Weights of a small GPT-style language model, trained from scratch on English Wikipedia.
Size: width 768, vocabulary 32000.
Architecture: LayerNorm before each block, learned positions, biases, tied embeddings.
Training: a variant of SOAP for these matrices, 706M tokens, 5388 steps.
Each number is 128 + 24 x the weight over its row's rms, rounded and kept within 0 to 255. Layers, rows and columns count from 0. Numbers have three digits each. The size before them is the row's rms in percent of the matrix's.

# q: layer 6 attention query, 768x768, rms 0.0193, rows 459-511, columns 128-191
# k: layer 6 attention key, 768x768, rms 0.019, rows 459-511, columns 128-191
# v: layer 6 attention value, 768x768, rms 0.0232, rows 448-494, columns 128-191
# o: layer 6 attention output (transposed), 768x768, rms 0.0256, rows 448-494, columns 128-191
q459 096:123144093138119124171140125115113150130139141156124110098183171121061145148153116138121149161135139096159139141093122121079130116173155110111135130139177144148157154116132139119144167109042084
k459 095:103134161112130148126117138133116086154129100140138143127110076107135121089165162119112106146124148189112161125086155140122107109136109124127117140122124133123109121164146150142129126127100143
q460 097:102127163131131136109108095145131140156145119086152120091092127109114155134145127142127118168118143127134097163139144147111085191111145152123095111111115129144124155144127117119156172150174119
k460 101:140132132132153147161112099122122120136138152146134108146102120122121095134135129106175171120135150119144102134138137120136187157144084172159149152154123134093093129172154111152114150119170132
q461 101:151143123126148166134106128125147130121129136094145067102113095141095134129110120139104145130084137144144166098112088099149103155140137168096164128111158102170094107149089148139119136124131082
k461 099:142123144150159130144101144148073166135126126097167121149168097143102149146120102136126122118151117105099098113106150125150129133086093120146124088136113126153111166132161073158096077106157110
q462 098:140150123163155094164127123105141107148102094102084135118153118116139144108134111120127140067127146133160096111101128114157115149139101156106088133117129163148157125128138082124141123136129100
k462 096:131146111080082117143149104109147147152159145127142130107099117159117151105108115130131131128114153178096139087161145150171093138161114092096114124092197156124101144127087130148113158145129163
q463 097:110129106169156132132155118139168131134088118139133129130112111122087141151096182114117068161130146118110112154189122102156156103111152126133122124158095164102115154128088117128126153121138117
k463 096:133150152150119137128113125146123121108107137122175107119185126153119099159129155149126160125083163126112165175148141130081115135093114091125162109144149133135130124145159163124124175098117089
q464 097:119106081124149102162089135136102160168119170155157131126120132151158092092125163144146097136121180099089146166145154145114113131170120196137067128125137169109159155147090128108113074123168104
k464 100:163122125125132125126121122145152132156136108127151134116110147157131127122158114109078132142122101106138160166143108096115111093142127160093143086125149171118105110073109173075126103120183105
q465 094:119143105113090124131086147153100136141122137108162110131153140133110084123137178149166176110088145126225100156092088114119147134107138125124136136142135127142112099110130137133106168148172141
k465 094:082122124148144107149159103106124133141158136139160149124112144126153096148138145146157138112123149120124103162112143162100146156157103115139093108136173164106134143117143113146125168167115133
q466 097:117126096173135134128110144145130146144121144131119135127157114137168094122156127152124156120158119104133118135129144136125129119083163127147135127126125086140121149119091109133139104148088131
k466 096:136173191111150179140148148103097128155167109115080093166106117146137151112104118092145098148127139125121147146113130136150114139088121114129128124046128097097168101078146115150153156126103152
q467 094:143114145119155124143107151130131115136115137129118134109149131152148105134174107088093082114136123107100125081086102127143072098159127137203105128118139123092130092123117066097105153080140099
k467 093:146141098129148127135108149094110141144119168158121133122121118114140108087142194105145135161130128135143117156124130133138111115146158104115124088131092112106076143127083094144071131113161144
q468 097:121135168089147104150164116179127130092116105115119132139107134131162080123156038110089121126116123098167137139138128141086137128123135124169096153159094149113147141126103106127175107129153154
k468 096:108119165175185127110113113136142109126144139093159118120101090113163123108120142118150143134177113140159125146139149119145090122131176118137135138141154144124119065115126100136127174104122131
q469 096:128153153119182127138140053131152140142123115115139132143114133103166121112144090088129121138162174113140156156126140141165098185067149156119163139136150135142142080155110115123105105134067097
k469 097:131140135124126095148104116166131099109101110116099142135083138091091119127153166105125147100203094128079170115164146124124095154109168140110147122137173104110088113095117139146122111143151125
q470 102:127140069155110124109092143122101132137116150114113136083132110129071105106082090073193162143100134143121112172085146072142083120147099106123125122130128159174170125133145133135122133120136148
k470 103:125158149088101142119153111123169154092164113121054103141111159124101138128127163149106165112129145177142121153120146149139115092144127123106134127166137135112106183151120109115117169113148139
q471 099:139116116095078125055155119119118179108092098075100157118122111165092132170131105131132171114099153146148102090099162158115112176138096131134096112123109125129105127156111138172098100124134161
k471 099:118116122153135130151102181095099125077128112114087104146163134091126106105124099149148149099115144148106116127137145106142117168134138135127117168144136127130113126124124147107085095121141136
q472 101:122108101191108151128138117140169091148137128100113097099162094091105123161110137120113110127149119136173122081116121120105152129143128111141175127112128160138144124136142109136142113141141094
k472 097:103124102119117084088097124108124114133134088100107114151159115124173098124109126107086120126143123133182101120139089137104127135106111161173160122160152172127130161108132174126148146080140111
q473 101:129105132145114139099102123165133129123113164110177123135142149131116122106131104108103134131104137098141101150120119090151129138131107132106147126075092161174106123126097117081098162125135143
k473 100:137171112126131116136117155143104095134131148139163148095169126140096176108141183147091119143158137139117114129170128123214131184110129132144099140183148114121113107129152137110116085103139146
q474 097:109165088095134144115123145129139111094137175103109141130116150136121172108138181137132104154161138086133133125115135098133119111125125109116146074130120107124152134113137128149068083166163131
k474 097:139178135092112167092105136128165111095133126149086133096143119124103103147109134143109127101136174119085109137137119116170139148122107137156129106118122139118130087139121103156114119158177140
q475 096:111143101154142137085136134154086096124160170135092084091077096123108149132171103104144081076141152127136140130122154160120112121112116098103098118117114177123134115107124131133107121153219145
k475 098:129075102170152124160154137165081123133169160105106165131104150130116148135137122114089093139172114115155113135151080154085165153125103120084097133163125143127118081101149126105106128129153090
q476 096:139140145114121162122131108101155105128151085143087146137112102138104203143130162115138135149091127092119112142137150141155157136111121214143130184144120123125125106148134117116139098104111117
k476 093:125146130115145147154122134134119124128133168135127136106141166126183126174124108107146093146114132149129102120148167124114165163155149136102158095115135126141160137083143144159107136083114146
q477 096:114150080105134113113121152112139120136101149153148147134081151132119104150138151127110118130099121119135126150125137166150116113151099120099140124124106167159087152117147161094159126122128169
k477 095:120178127123114145091140135143136077145138134134154139100132175081135129141123104117125118110133131119102137101127140172120162111112120097129135113116134121154142129119185143139139130142108143
q478 100:116157136159114143086098108150123115134108154160106154131131133099124100119154149142134117157152126157151129154133111124087129139101159151133178139137142092141122112125116127115164090126112157
k478 101:125137151111143115118136119124123130140142105109137131115124147140140116158111108140114117144102135115154146150169115165096107143063105127128150136152133106150135154127142138174079118133119102
q479 100:115078145148143141125102155151114150148098140098157138152113148103134104166151136115091122140114125154107097075141094167123135126119145134139176090080122169097112164093149160105135166136134114
k479 098:111136162108118090129075125131115094128112130120112120112134105126130100156145142088139113088122179158157154133142114079110114155124074144113118127120154096162119114145128165097149137126083141
q480 104:104118129077155099117123107142107061136113113151085173151107109085117173154104143141090107155144124134122120137105117128111103112169150150138124130084074147087147147118153086105140109146125109
k480 099:134154095147133118157176164087153104138147140126116129129133124124122103158110121155118148141141136140093106100143121112154126093163117144142115132120144106131123122143108163101149112109149125
q481 096:110124143101153113100162138107109138150177105125143131143112172151127154095128120093092187157140119131089135126140116082098149148124150107132091078091095123088097132126105102162115139142084151
k481 097:102148157118098142137096123105118106149155136164150096136103128162120126129114108107148100139129120155095119154133161116106105083127099151145116115123128145064129117162184104121100139153138182
q482 098:116119183108141165068146136122131133137133156159162105161106127146113103102115124100137136115138065143138149161180138100140100123112155115124132168125118137126147135151118120130150127133150108
k482 095:129141125098133093143139115132097106083140117171150178130137131142104172145096085119129130106118122154140117141126120129121184133117122166151092175121093108101088139107126108158106127175125116
q483 096:144115121101126122134101112080127189127139155146121142109133078144175171115128200148131101114070134143133164163170152177107121111156156150107154099098131158136126093135123123147121116128157165
k483 099:113116120113151121117173157131140132114108154163147112125102092119111109191107143108126088145100082087127115137137060094124143092112116136131163105180135165112124105116151138149158177102131096
q484 097:102138131162100127127117130149143109154164111127151088144118114093153128094134139117158133089092099166120146123094103102117099101175065116126136108144091114133109122157110107133143157141137105
k484 097:097124133128111090107129142116076113078155131152120114074093127122139166147112140130093119080143112085076122139088098111129146154099103117116116156133141129119140123151155134130129133091090154
q485 098:155117128133130131104138133132137103170147104123131162131118153133082124139152164081128108117158137136121141100128137146144132127144122104138096104182079104105080156150149118116128124114108110
k485 103:140138105120132120120085122123112133151162136191138181130129141143136085104084134115131129161113133147158130135093161077146118130144119141143141137129108127165155147114099106126069155167137111
q486 098:120119121121174124124076134156147173127153103141097105144117110108139137104116162141099137130106142142143121162138137146085133114182113125146126111130140124148159123175075128138134095120157114
k486 096:123137105141107131132122118142122116119124096136128124119115120090102121110148118133146107061109152116069122123106135096112123100126090181106153104132135156163099106112120137148134114129156155
q487 096:111121127147124147144130087151112114155107121120110124161136115107134114159132161129135181126147191152144103175120108131076156142156159108141115105094160141116131111160132149162098133131101105
k487 096:133108129153145121113166150138150101152150125138130130133105120140103135135126127185083121094124096112123135128119123146078129132137097108132142077137146135162111189128066154080081153107110092
q488 097:140117141140153136160159164160127091094154118121121126110113116123148186153149098155112133113075110111111113159104109100148121140129149179115122153112159155144128167113159150135115079169104074
k488 098:105164150106112093173124126132130198161108136118132113140145115105121154096151112157182132112112118124117126149131131165123079109157130115087159149110129140095088101107146142122151143155106156
q489 102:114126089129116145146158165082094149133112119137133116151148131064127105145100109153106152118100148133089121117132119146137099144107096137127123098112062123156149133130131147143138151126122116
k489 099:111125126058113119140130108126129102089141097134164133132142111146129137079167109109139110158138099112107116116139160224129103151103122152160126078180151132175116135089115168141143152135115112
q490 098:124117112114164102198130110151055111112103120100168132138109067131121108181114139126123123137121136139095126109111103071101074136118169119126150161125129152119132118118153126143121087149141124
k490 100:137133128118092168150142141131153160154109114086100121103123135154089140107110083144165126128117086123117113104123125108112093148134175153109163102154132152115093104127095124144171111159174145
q491 099:115101083141112127184148158141119142187171099104127145140167095115163132099118167148143106107095168102159121132090135127159127128136162081150101094138125098096100122128147136126154147143112165
k491 098:131114110104103089137105148079144142090168139149155126103125113117164130080135116105117094106140123118161146134168118174182177159159092127151135102139143145109146163110138100133138151170115116
q492 097:109088138121140132132139108138169151141128138121127096152094154100139127110116127112150112151169137149171116138128112114088138099132137128147127170124100111143125089102156108123116144131132171
k492 100:142115157136091156108144087133113144142135143140163120136125153131122119143119143153123146127150114112177134153088116160142126135146135137166146148121128055157098156140132160098136090120135129
q493 098:102131084074135131101156126140125145119181133126145152138103094120111085160105132146162157114100156104136115138175095141161139117097122113172149122116121132133136121116122141085098136127078140
k493 099:155114119132118138149136097137132118112120128103139121125126169095132124158165118124142165112127197096148178101136131096150104105084124089101075119124166114138144162151083122143140138089137097
q494 095:131124172101170178128168130139120113135138123149173082087130149122133117122117137127127141126145140101124109126137188164131144098170090166137124116114114109150111111154108128140119168152103118
k494 095:142098083130134125101134120146132102126131144126100141179074153100110135105144104123106170143161151141146146123125104148138131196127176141138083114111147091126169120123122085143134148129130152
q495 104:113145151150136136136127150121128122125173105116081096135149097152121075100110117136136146147103115123129112122202125068123109110112155121123167142106170150158095113141131138118089137149114167
k495 096:128121160141114120150103147103139146096099140100149150154161129130087140135147069145120155118130180110117177144101175149135165134141158131122168176146113129124125121075142133134135140118130180
q496 097:130120119087134098123149154151104136166135142108125162136124165133134134168137135116122141177144163103094144134144123133204102064120114144121126121117140151119060100127135144130134136109110177
k496 094:152137120135103133141098109142113116085105121122127141113150125096131106092166108092136154114176138127099121117125133094132137124098109131117118161150134108088120115171152123161158178146088142
q497 103:129150144127125123105102178149121111134104109136119107092121118135161123164108127167153169138086126144162108146137138160154099138135179104116140148139103142102093177147122119115135149152139120
k497 099:121161130124142094148131133138113147118116121102099130148129130132103145165124089148168181164137128142125149092098125147148157158089128131131141129104135112145134076128147129114107103122153161
q498 097:100113147155134155115118099094183117107082104154152102103167115141136124130124116114148153116120116139162122116085170094165093155080121100088154108107198114060151123134095125133148117107163150
k498 096:094142148144102155098099158101120109109159167121165110115159095130133172154102111112119123165119131153093101138134144109103096122114146161107133097139101115137113134123089121116134144162118124
q499 103:086152169121134163136086170160110119124150086115130124157124122146106114130094085138119122151117112122147096159176115111098126105137156120146148081143165101130126076155162162135136122080140119
k499 099:095121135100111139167131174107140140095152114132129099168142110146121120117160094172102135110156136141159163118141128146112149131069113150096131153138147144118120117118097131158147114127111131
q500 099:128181153126112140118146174199180128130105155109120120134121128128143151155126153157139151072126089142129142129166121156124113143120157150089103096138147136156135119114118171126153097138145155
k500 098:146167166119136168136124123170079108106087148131142116141127114101129177114130120138164148110105101136136127110157093143135141094155151135134088114144135120115129154117129135120145113132134150
q501 098:120144159114119122125117160103111127119139109113135137114132063114126169131128159132092143149148127105091150120096128069131115148142130107099111098131146094120143140150088114115153118124119124
k501 100:136151122100153132110100123078158102195142196130134141103090145170136136163174126099152184106149131149135069129156162128171105113147115122119091100074137104114098135125139126182114157120136128
q502 094:141109128108144128113107096114106164162099141158119093185137126126149193089114118118141104128157115104160150125121120145141134105133099111113146153107157128158154110174140114145102149179158131
k502 094:170121119120122096117147104099118102141132110126114126132150193118145146117103107165095113184129151146123093116138104095095170148099089125126145125158056123136126114106114094114092137184153127
q503 097:139126153140137053089124111119156152156111136130161129088139092155138071094110120128161126114111097115177118135127147127128142067135151148104142116151142177144102125159118126161106111169112117
k503 096:148130102071136163129165129130118164096118132113115144160105152151133120122149091112110134150108140122140153103129121166088137106136135070116122108125154157105131121097130114115153148156120153
q504 096:154094147096151110153138113117145142137128154162148098133125132118124154135116156119127162085150105119129144117123143171157103140107134174129151123147107156130134159111146091124105099161158100
k504 097:167154134165134150101114121150113106146175119113156119126094141130171117177125086126120130114116106177124098157157111158166128133186083133159135132102118133124129113094137135127133101119086155
q505 096:125129155161151129109120102097168107144137150134133152118125137139144138122133141102125109167108082109159122129139136122134086130144140140139117121136141113071148128142178107143089132126135152
k505 096:138133091098160111119148093123171124119146123096099167094112136113119115084160134136104129095144133137197133151128122153123127083095097102136167171170065149105142136127098186136159122135120117
q506 098:110154147120150137111125149098087088134137122116150123130126125145135198154139109110107102131135183159146132127126124158093128123084129132117116143127098130099107095161116118125165146067171142
k506 096:075120104086096128133151166128135111176107130128115083134111118114097112128149159158137112111160112115079179151110145155163126154089143146164127166129094138100124157134088116122158100147126072
q507 096:115116104143108133118138107107097107136146109165158096092129135117111151160127110136117147121074137132131120128177139110146125105085134162114104110142123147143144152176095114109170136145138150
k507 099:132112095168116124091118161170104129120133129137202150127115126083134148134142119125119132105108098119083118112101135111129132103130111129157156133130142150121087141129129157128171144107125150
q508 096:130165149145094129110142135097128181151146148125148145121113108095122121109114119099137170099081121182136162094127118091109166133137168167120113162130109153156114122137175138127151153141119124
k508 093:148102133131126136128081148140109101078196121127098124087166152186118159141148113118154172121139142130152136160130126124180127102126129106127147190143122126134084130141154139135089103142106161
q509 097:134115121128142140145164134174100147162122144123122142143128129136095076157168145140123135157118069135082144135163151099141134103128126126085126140149137088124170155133094126136124076114134132
k509 097:114166116090131131145172146122134177088105123129106103126144160124146150098162145120120131148121141102152100090106125159139127112106126149143114142129133142078134113170120168156109116134128119
q510 101:120105119108170077132122126103126126190133142145109106136127109139133118158121155082160093137144166121093124141084181076103128147121115193127110162121092122144137212116158156129151113154078130
k510 097:109156095120112096132145088093149170115117173110125132153140152141130152142108144108118118123125140138105131144126129147131137132138151109150137168153106135153092152130094139119153123137107126
q511 096:122095161154183110125168127099114106153159117166117068104129145121139125144137163149158168119115140111122185113161145152136120172112121110086123104114132147186140138163129095142139143142110150
k511 092:113143150106091111099124109132122138132118141135130117181142074118172110136137118150108096107143116130104132141113130090110108095106142107140157122108107119158143129161157144140125142104112191
v448 089:141122176142116112091133123172121126123136112142077150130142108131125101104115182137155135129121137158133115131110181135139095158126109103127144131117107110127110136102106141153126152111166161
o448 091:123098169179149129111134140140131130182200109136125104116101099126088137108077110089127129141164130112152128114146095107108102195161111076081098118165115092080143122118142101125121089106103121
v449 092:158177098101140162100099139086102125123148086064107105127131149175080138185132105123106134113136150117122117118142086148093151085128111135139105099092163139165115108125127131087092160154117087
o449 095:119136114157132149136138149140124155088134127120144120134141125097104127157104106166127126123158103120199148154120171143091122129104144131160145142108119146132159111104120102121170129128114088
v450 091:193144146110131093105134109141129099137142117084088108102120105122130080134181159119183121158116143110120151129137121179072131091101128137126098104173169128152128145065133170084152140103119178
o450 092:130136143128136127098121200110161101116148119147135112131099117141134147130142146119107141107095107128133147117074129142142118161101115110125116113107118155130135134096179130114111155136146122
v451 094:184108130147110151126202071118141134110113131152117151148131117118132106122136100141109137123137181083082118064120122103097128105092137123155123143124102111131090137113140121147091085098122133
o451 095:175108104173114149116147147085120165136183144204131146087152150145123128169090110138076114112154165100120142110108123150157135143139107142134134150130080120166168112134135163127102086154161163
v452 091:135149137168073142157129143119121096119077156159174122135128114170071087084119141140069125148167136097126137112159119178110104085101096150108110124057170154105142091151102109126131138152138144
o452 093:144103172134073088137129097098178102124179153145140112159131105165110184106074106139132105103158116135105106107137144132115096144156084174153151147108183157099121157126143088054121113113150160
v453 090:114114116129150138123132101094143136167123113120159083173099145116174166131137112114145142155121176089128112076146118086099139128122131121133165115106131188084126114126103163092101113098115124
o453 091:110137138123119135136114139087110117117100143159144112135155140140101138153085117143111147151103116126128134146132150141098114124201135080123102148121123136119123122144088180125162128133096090
v454 095:128120094145126149163135112147109139137169079126155117130147095130102113113145150137136131120131113123130124157122112075151118087097157178166140164147126122133121106134124146117113151159134117
o454 096:113106128146060158107118063134139146105106108109110150139104140101102116153127107144135175150139105060115129152122102089156151127130128171092163132123173082144146103138135094147144125171119113
v455 093:070115162126118115145141101082133150153130146120168150147147159131095120122120122137117129193088141129135155099119154117091111137143119156136082148150115146131143141119119077112114110095144127
o455 095:121157144108163132117085101115070124171119133144124194123126112178146165094156093100090134119098172166139183105116139102174110182142122137130068108122105100163140089120119155107099124117156118
v456 091:117127139127121153140143153170127127079110116150166147176160135118118171158135155113146136095147152144131197098138147104156169107125113148159126145132141144078131112117134118111121111096122145
o456 092:136114111122120139092130134163141153104159135134123106147164168085124165144156108139154123099137137140137105133085109133098119113137102125160108143160130134118148168113132164143130089163118122
v457 090:093126179119119099146099108114130145118158100108143131166137132098136117146121120120139097106126160132116145129129113117121125131123152143123143133128123130120147125157119137150089148096169186
o457 093:108153121172127148143149171162134121142145113156151123102131119117129098123134126113133148103102162116135117136154082126123159158092142133138143122167112168101133149060137131121077112136137135
v458 089:138138114125123123162120129140137121109128150121112108145151103158100164137105115138156107145103160128123117129100052114125124078148145163096156105119107152089120188149124141125092155137112144
o458 091:122079146090135124114113126111146101050125169084133130156096096101124078141116156148101156080142132128091107141102150171128105144158115170116121100095121146118146162101083128142143133135114096
v459 089:103175152157119136109092116129159109092114172125173127085120130060159166166093100139170137163159160146131118150110102104129153095088154125121126124161184151133124109126095137107168125139125125
o459 091:080125120101106138121147148114122126134148091099124166134122113154116086121109111161103140157147119100186140151104147118114113120131140158197161106112148117144174132098094111149118125147127125
v460 093:151141162114099077093116189142088110134114105069113143086157094115163164155122124140103102134100188118100133136118145160087149125095130148095130147119152173132120123099170166168131145147132147
o460 095:123116133116144129139135139136151100138097155154160147101101151135154128113139121105131152141156141115135128102086162135145179105152116146134084112068135113096122147065122143144152107139108142
v461 092:123111146168078166111128108112152187169106077119114144128144077121120127177128118133151120113136169093155138114115150115122096120103160114102129119129122125119124135111145164077114191113091116
o461 092:080119158140127099120123118105111133125113151126070103091141083127070080149154142114139146152114147123118116100116162103166076137131122129122133137145117125114088129115155074164154137130136165
v462 093:138134121114167133111106124159194157126110160090132106129128107107135133174128171092122132143194127109141102148108111144138085121097143111116139161132099116152145108139167120170104145126132169
o462 096:106094124092184105123144143150147135124141124088119139107158122149118085158140162121076158140196110105140106060117103175101113117089101102146131107148133179152113103123095109136130129125100150
v463 091:096122131121120098131120152092141097141116147169130113120123154114131125148153129140142152091138122119110126149128152155160148156160135135180119116136112127133131109126132142128112119152115108
o463 093:159077148174118129150119135078137146167139113158121151123119144112147123109092137127161152118123124157095139134111103138155142129129146118140124108139105113094123087142143067165142136138129117
v464 090:103123142139137084097147124172110114141162129118142133148146131081119121159125122148121114168113148099109098122131132186157146111108133179098139178091117088094132123114118098088154122161110094
o464 094:138120145137112131095143122107136098135168179114139130139169155127139152149132165112147102131146144118129122071132132137078113146087143119143125156166106134154073142071150108112158110112158147
v465 090:096094165112135103099113133153157123143091091125164067123138151123148165128128153087129108147143140140122123134148103166132117142115116100136128106139142090121116087141136133145140087130148114
o465 093:117121161124137156139167136108145112113135141099169121122144098120104179166105089116185097109133128102129125166118115169154094113137124111189142097121142157138125135204104077134144161142139155
v466 091:127149114125127146206128140105097162130120122115147116107139133138144075080105104086117151112148146137140147132107068190102107124130182163144104096147141133143155110132130140163176100143110119
o466 093:101109130122073144105116156118112122176124106150147117148148099158170203102121083114106094124132156102130122154093129116103112150120167138074089090146141157112145152137109159126148135154129140
v467 095:133121160151142109116144149121140123099113145131095125159169141108133164136160115155127152084123103125106172148117119135132140156149122108132140087156106117127124124124106136162133090130133079
o467 097:169148131153099139158110148119143124119152081172115170159093155141132155129175146121125103105133133105128143145125092071133137127138155116125095096127114110174191119178117165143130134131106104
v468 090:105102127153134134145141119105111150104087129094130124098102119146138106127162103118138082144162138150142168140083137148091138128118095144139169132155100115125133125118106165176110119161160112
o468 090:155120089159136132161104152119104119148129125096101124107104119169135119163124126138119134119074102153113132151083130123124113156171088081201114129070109144172097105156124127099124118150163159
v469 095:108111133110118104104156108118126124149165145144102130151163142124129149129127173126120149122117148109113148129119130108109102101090151091104134124106121096128106132123137168091118155145152157
o469 096:106103148131162117155134132143086119156135134119114134130081151136105169097177123119120104119128154183143132143113080151144128085181132155143111130132104159114144135108130161144073132131157136
v470 090:145093114151116135114125111211139102094127154080155116115142112115125145127099177122106110073129123166120127121084143125156125129141134149111114128096087132121156158078123119152135152080155148
o470 094:138122142148121165118141135141114129117148099142171133125113123117089136121139124107142131114132134149184124096107142099120124134154160136122113124144089118134121169118121092149172104117134154
v471 090:105141119076115138134155058109142125159107155108163116146156126123134130157124121183137124126084117111156129137147114155115127134114094095089136158101158098120139088138111112131154150134114164
o471 093:131106134176134160145156120135107097123138095105126122102152134144130131127085131149130157166143164128148089139134146123092177126114149085156120133096140101143074107138120125108109159135127105
v472 089:155167123120146083175122117122077155108146103127134153081136135167127137110121094118141126147103148125103139121186144168111114136131114158201122127115161136137154100123136099153127151111140155
o472 093:150145094116074153123096147139164135142077161175146136085084097122155117131113124100104131130110129120157131143129123168101151176165096114122154132138112135109193124095134128116134132110104085
v473 091:093143102144149087148137133121115152115145101150143126143138143119127193078163114146137161105108131122090096123126145138141112129117120105123079147128130146106138138138153158120182153098129130
o473 092:116151094124101120139086118137122109112126170137120092106126084155119153124127141159120120151161129154113071128110136154101138103150132110129079137148161126100159115115092145099119128127126138
v474 092:172130160130127185113099123147122129139127162143139091142113128100090081147107136156167148119152139101128162151136140128103136128132102124109105120117135111122111158152115100101148105152127107
o474 094:138132127133153088108110118142096137186135138144139104144164091081111083136137161151129117125152089107132145128124128120127129108122125084157141102122146160093111103111124086144103124117161118
v475 097:119133139135113102084126124079111095110137107109159128146109097143152125130114102197140141134070125147130146146117094103134105109137121106165080107090093143107146113142123147119137158139117121
o475 097:187156156133124106104125121102113153139117099114119158130134124147112151102115119151129137163137140137132136147124111083107159159140106129187115137130091119103159121135117133124185101096127099
v476 092:096142142102159144085097127152139150108147111161090111112121112113115154100161160120089155128073162088132109144111092129172147140126145111159132120180097070138169129121160115124092165158111142
o476 095:058141134130127168114062100109130151113107140150131135100126146135155165126112146139149125145122152116129095211103088102154172128106150101097165121142121112102167154158098127124088149137156153
v477 090:127132111125124109134117120102149149085124125143088119141158123121109123128162125134092138121156086091120139113105142101140149171169096112102104149140160171138103128114117106108113099084129118
o477 093:123143113116120137162147140149130170134109146171141132140130123147126116142075159076112134140079138137075151172139150124105150139085139139126157160087133123157086122134126138145128145113156110
v478 093:153161153103111121115094129141128113132157124123141133145129148191162176113141188155111130126132128126102123140119115131138132178127145148093142113132102148134129113134139196105176111133122131
o478 094:142145118163128097107132127124104140123162104141137102089118153147156167150120141142129136151166127181092125171134156107139143139111130138152115121134108146113142104112149108123108137137086131
v479 097:107141095149116155153136084112152089126135117175157147089101108144156168098156147162124135096145115115118097113162080161113144139138148102135131105133139141135164158139169157137127147107136148
o479 096:148104091106122100095131176137111126128168118139130099173156108096200159153134109109151161112148141149127131150142089098111109146144108086117143103165120104085122108137112125159132167151128147
v480 094:150126099112117170126118109124138129154137144156187116114101131156141130139170132126120140114165141138175107153130114130156136125116074116103126156094089118086140151122142160091083099127096102
o480 095:147145116160123136074103126124081167090135129115113125134137124105200069140162117107128101169120115137156115135121152144108129091079119113110146135183107116164089162132158129119141119124110138
v481 091:144100155135136145120151111137134155115121122108139162168171133100112160101127105139101123188093137113136130126183120129101101142147118150173166123104111119108097111130113148147104155115165143
o481 091:071149132150136130090124055093113149135164145150199145140135162144111142141099155108139077122101143152134126113109119107117097162147127127093180149114134148073137120120116162096166133173137095
v482 095:117079092093108114139089133160086124090141115133139160141130140077112148113126103124105103132122176115127114130128089150134130100148115098153118137116106126107122129138123107136138093150178133
o482 096:140113127162116102130119147125114142122117142212154155134072109119117156176081103145118132158120146146109152123099088111104150098184134163109143101079120123124090151101144161122133120112124113
v483 090:126118100096144114115099121133128119127169125127134126119125154128120155162129170153110131124134122129112120152163112122128131089150163128093163121167168155109117119135164123100122126120152124
o483 092:195143102149170101086138110120138155168162113146118139128149148168094149118126157052118139130140142141153108151145142110134134132112109127142159108113110136123105181113128163060106142155133140
v484 093:145159146153147167170121104092135102154163120098174105117184137115168138175125142103084115108164098100144133137165170102124131154143111121133093149145125128169141117065141117137133152108110100
o484 095:133163100117123093121132069137125170145128121123130156132132106077101138132158167130152134167114097103152178131131123113118107106143105108133113118138093106147111163130101179171089151120135119
v485 094:136105152115085114117128171117137113136134098182150117135143095120156137105144147110122128124110147113103139091102148143169170108156145132141103106141107101128098114125144137149110132102140158
o485 097:113137135112116121106137101102162095135135134151184130115127138150132122134137127173105130118135110118131114093127160157103125093172105098123107165139107112136170125124121102150124132127108140
v486 095:082139136186163119113138143137102139105090106133126120125123162133123120132166117126121134130136129146144140179095155167118163135131151167120123095165109123129108115130118088157089130125148189
o486 093:130149152095104131087110150124141100144119117146156096141133130122118082143136188093125112088118117138167084162159151114135131166123109110122132111142110121134131167177157116125115145086125149
v487 089:129126098148127122115153111152141119093135093167108089147166138085135083161095180144119131119145121150142114119121127125162124138147122126090160158157115122170154126119111150124085159168164127
o487 092:177154084137135104166157127103121094170080089131133090127140087112156147150110151132105099143134134162133118131088137141110114128128165078093152141119132128121137107115132160112133115110102138
v488 093:129114137158130088151144126172094131075110109145129123106098139121112135149146141169131124141132142093121122135116109144089143119101116127156131169155122124137162093169115146137122096140140092
o488 095:113147118142116127129125108184133128169151145141146128094117149154153174182087119131136115130120117116101099155128167106127074142120126099146129107113141172120150205166132169108131138085067132
v489 093:089122101127096148117141091141140121118169158093110156177119097122068158165124142140108142116139107162146159119121117148116123147176107114123124094107150140145099098135132150126146125141132144
o489 094:188148156135119120139147092142135137051129110128159168129133119127124148131135117126147148106169136120094150116145165085124090096152109123121180075099135142132137155134128116109107144149132113
v490 093:115117053100131155106142120125149111138145133146122156113135152146106132155140102132128148071116152137108101124128147126133120122098148117124123147120145124130138108141107158122115082102138157
o490 093:144120088120134099181120161111125119106108132146104089121133120102099121140176115126099128147087117116138145121143184129171115092107152115178121163141135119121108163192134154145126092138162119
v491 091:123116154157161126129091161146155147160170158143138152148176082134108128126144167120098154128132099101150100147153116177127131087099182103124146116128137127141142112112157118077101165193105124
o491 091:096163148097127114146131168071138140104122136148123133100109172152126133172120185118136138156128105106109136143153096133147112127098121137104160122134110144109124124124142127162150117119152132
v492 087:130119151116062108157167119144126165145121119115143124129113126116149135096103125148133145152059119127131111145148127114115116115146160078150123157141170143136139130083114137104159107079111141
o492 091:120148164146119130127140118143093112107095162099144161162160150102143139138105203122119093129160101158098155133148127128090097082128114127147080134079143122110163133131111168189167147137105128
v493 090:111144092117136115146148153132094082144111130138095129108128131169125116107104063148179123124109138138131103148106098156169120202125113144178142125174114123151123134151124145133129172129124148
o493 092:119119119100128144127134148136102122057130140127147129125122174130159128132156120145161120100191156127092126143101078124116149136127143121151115148121092103116121144134118139128137157106140110
v494 096:130146157081091115132103128146091114109128123074155109157123090108082111104148103152188137115142141135104147148122107101118137102156133143101092093135130166148081119121109124108141131159102135
o494 094:132136156172166140126129078137128147115106127157135135138158137139113077122133133139121127151143145108121101138133125130147103125139171122134106139165103116158109107164078134170160117107139144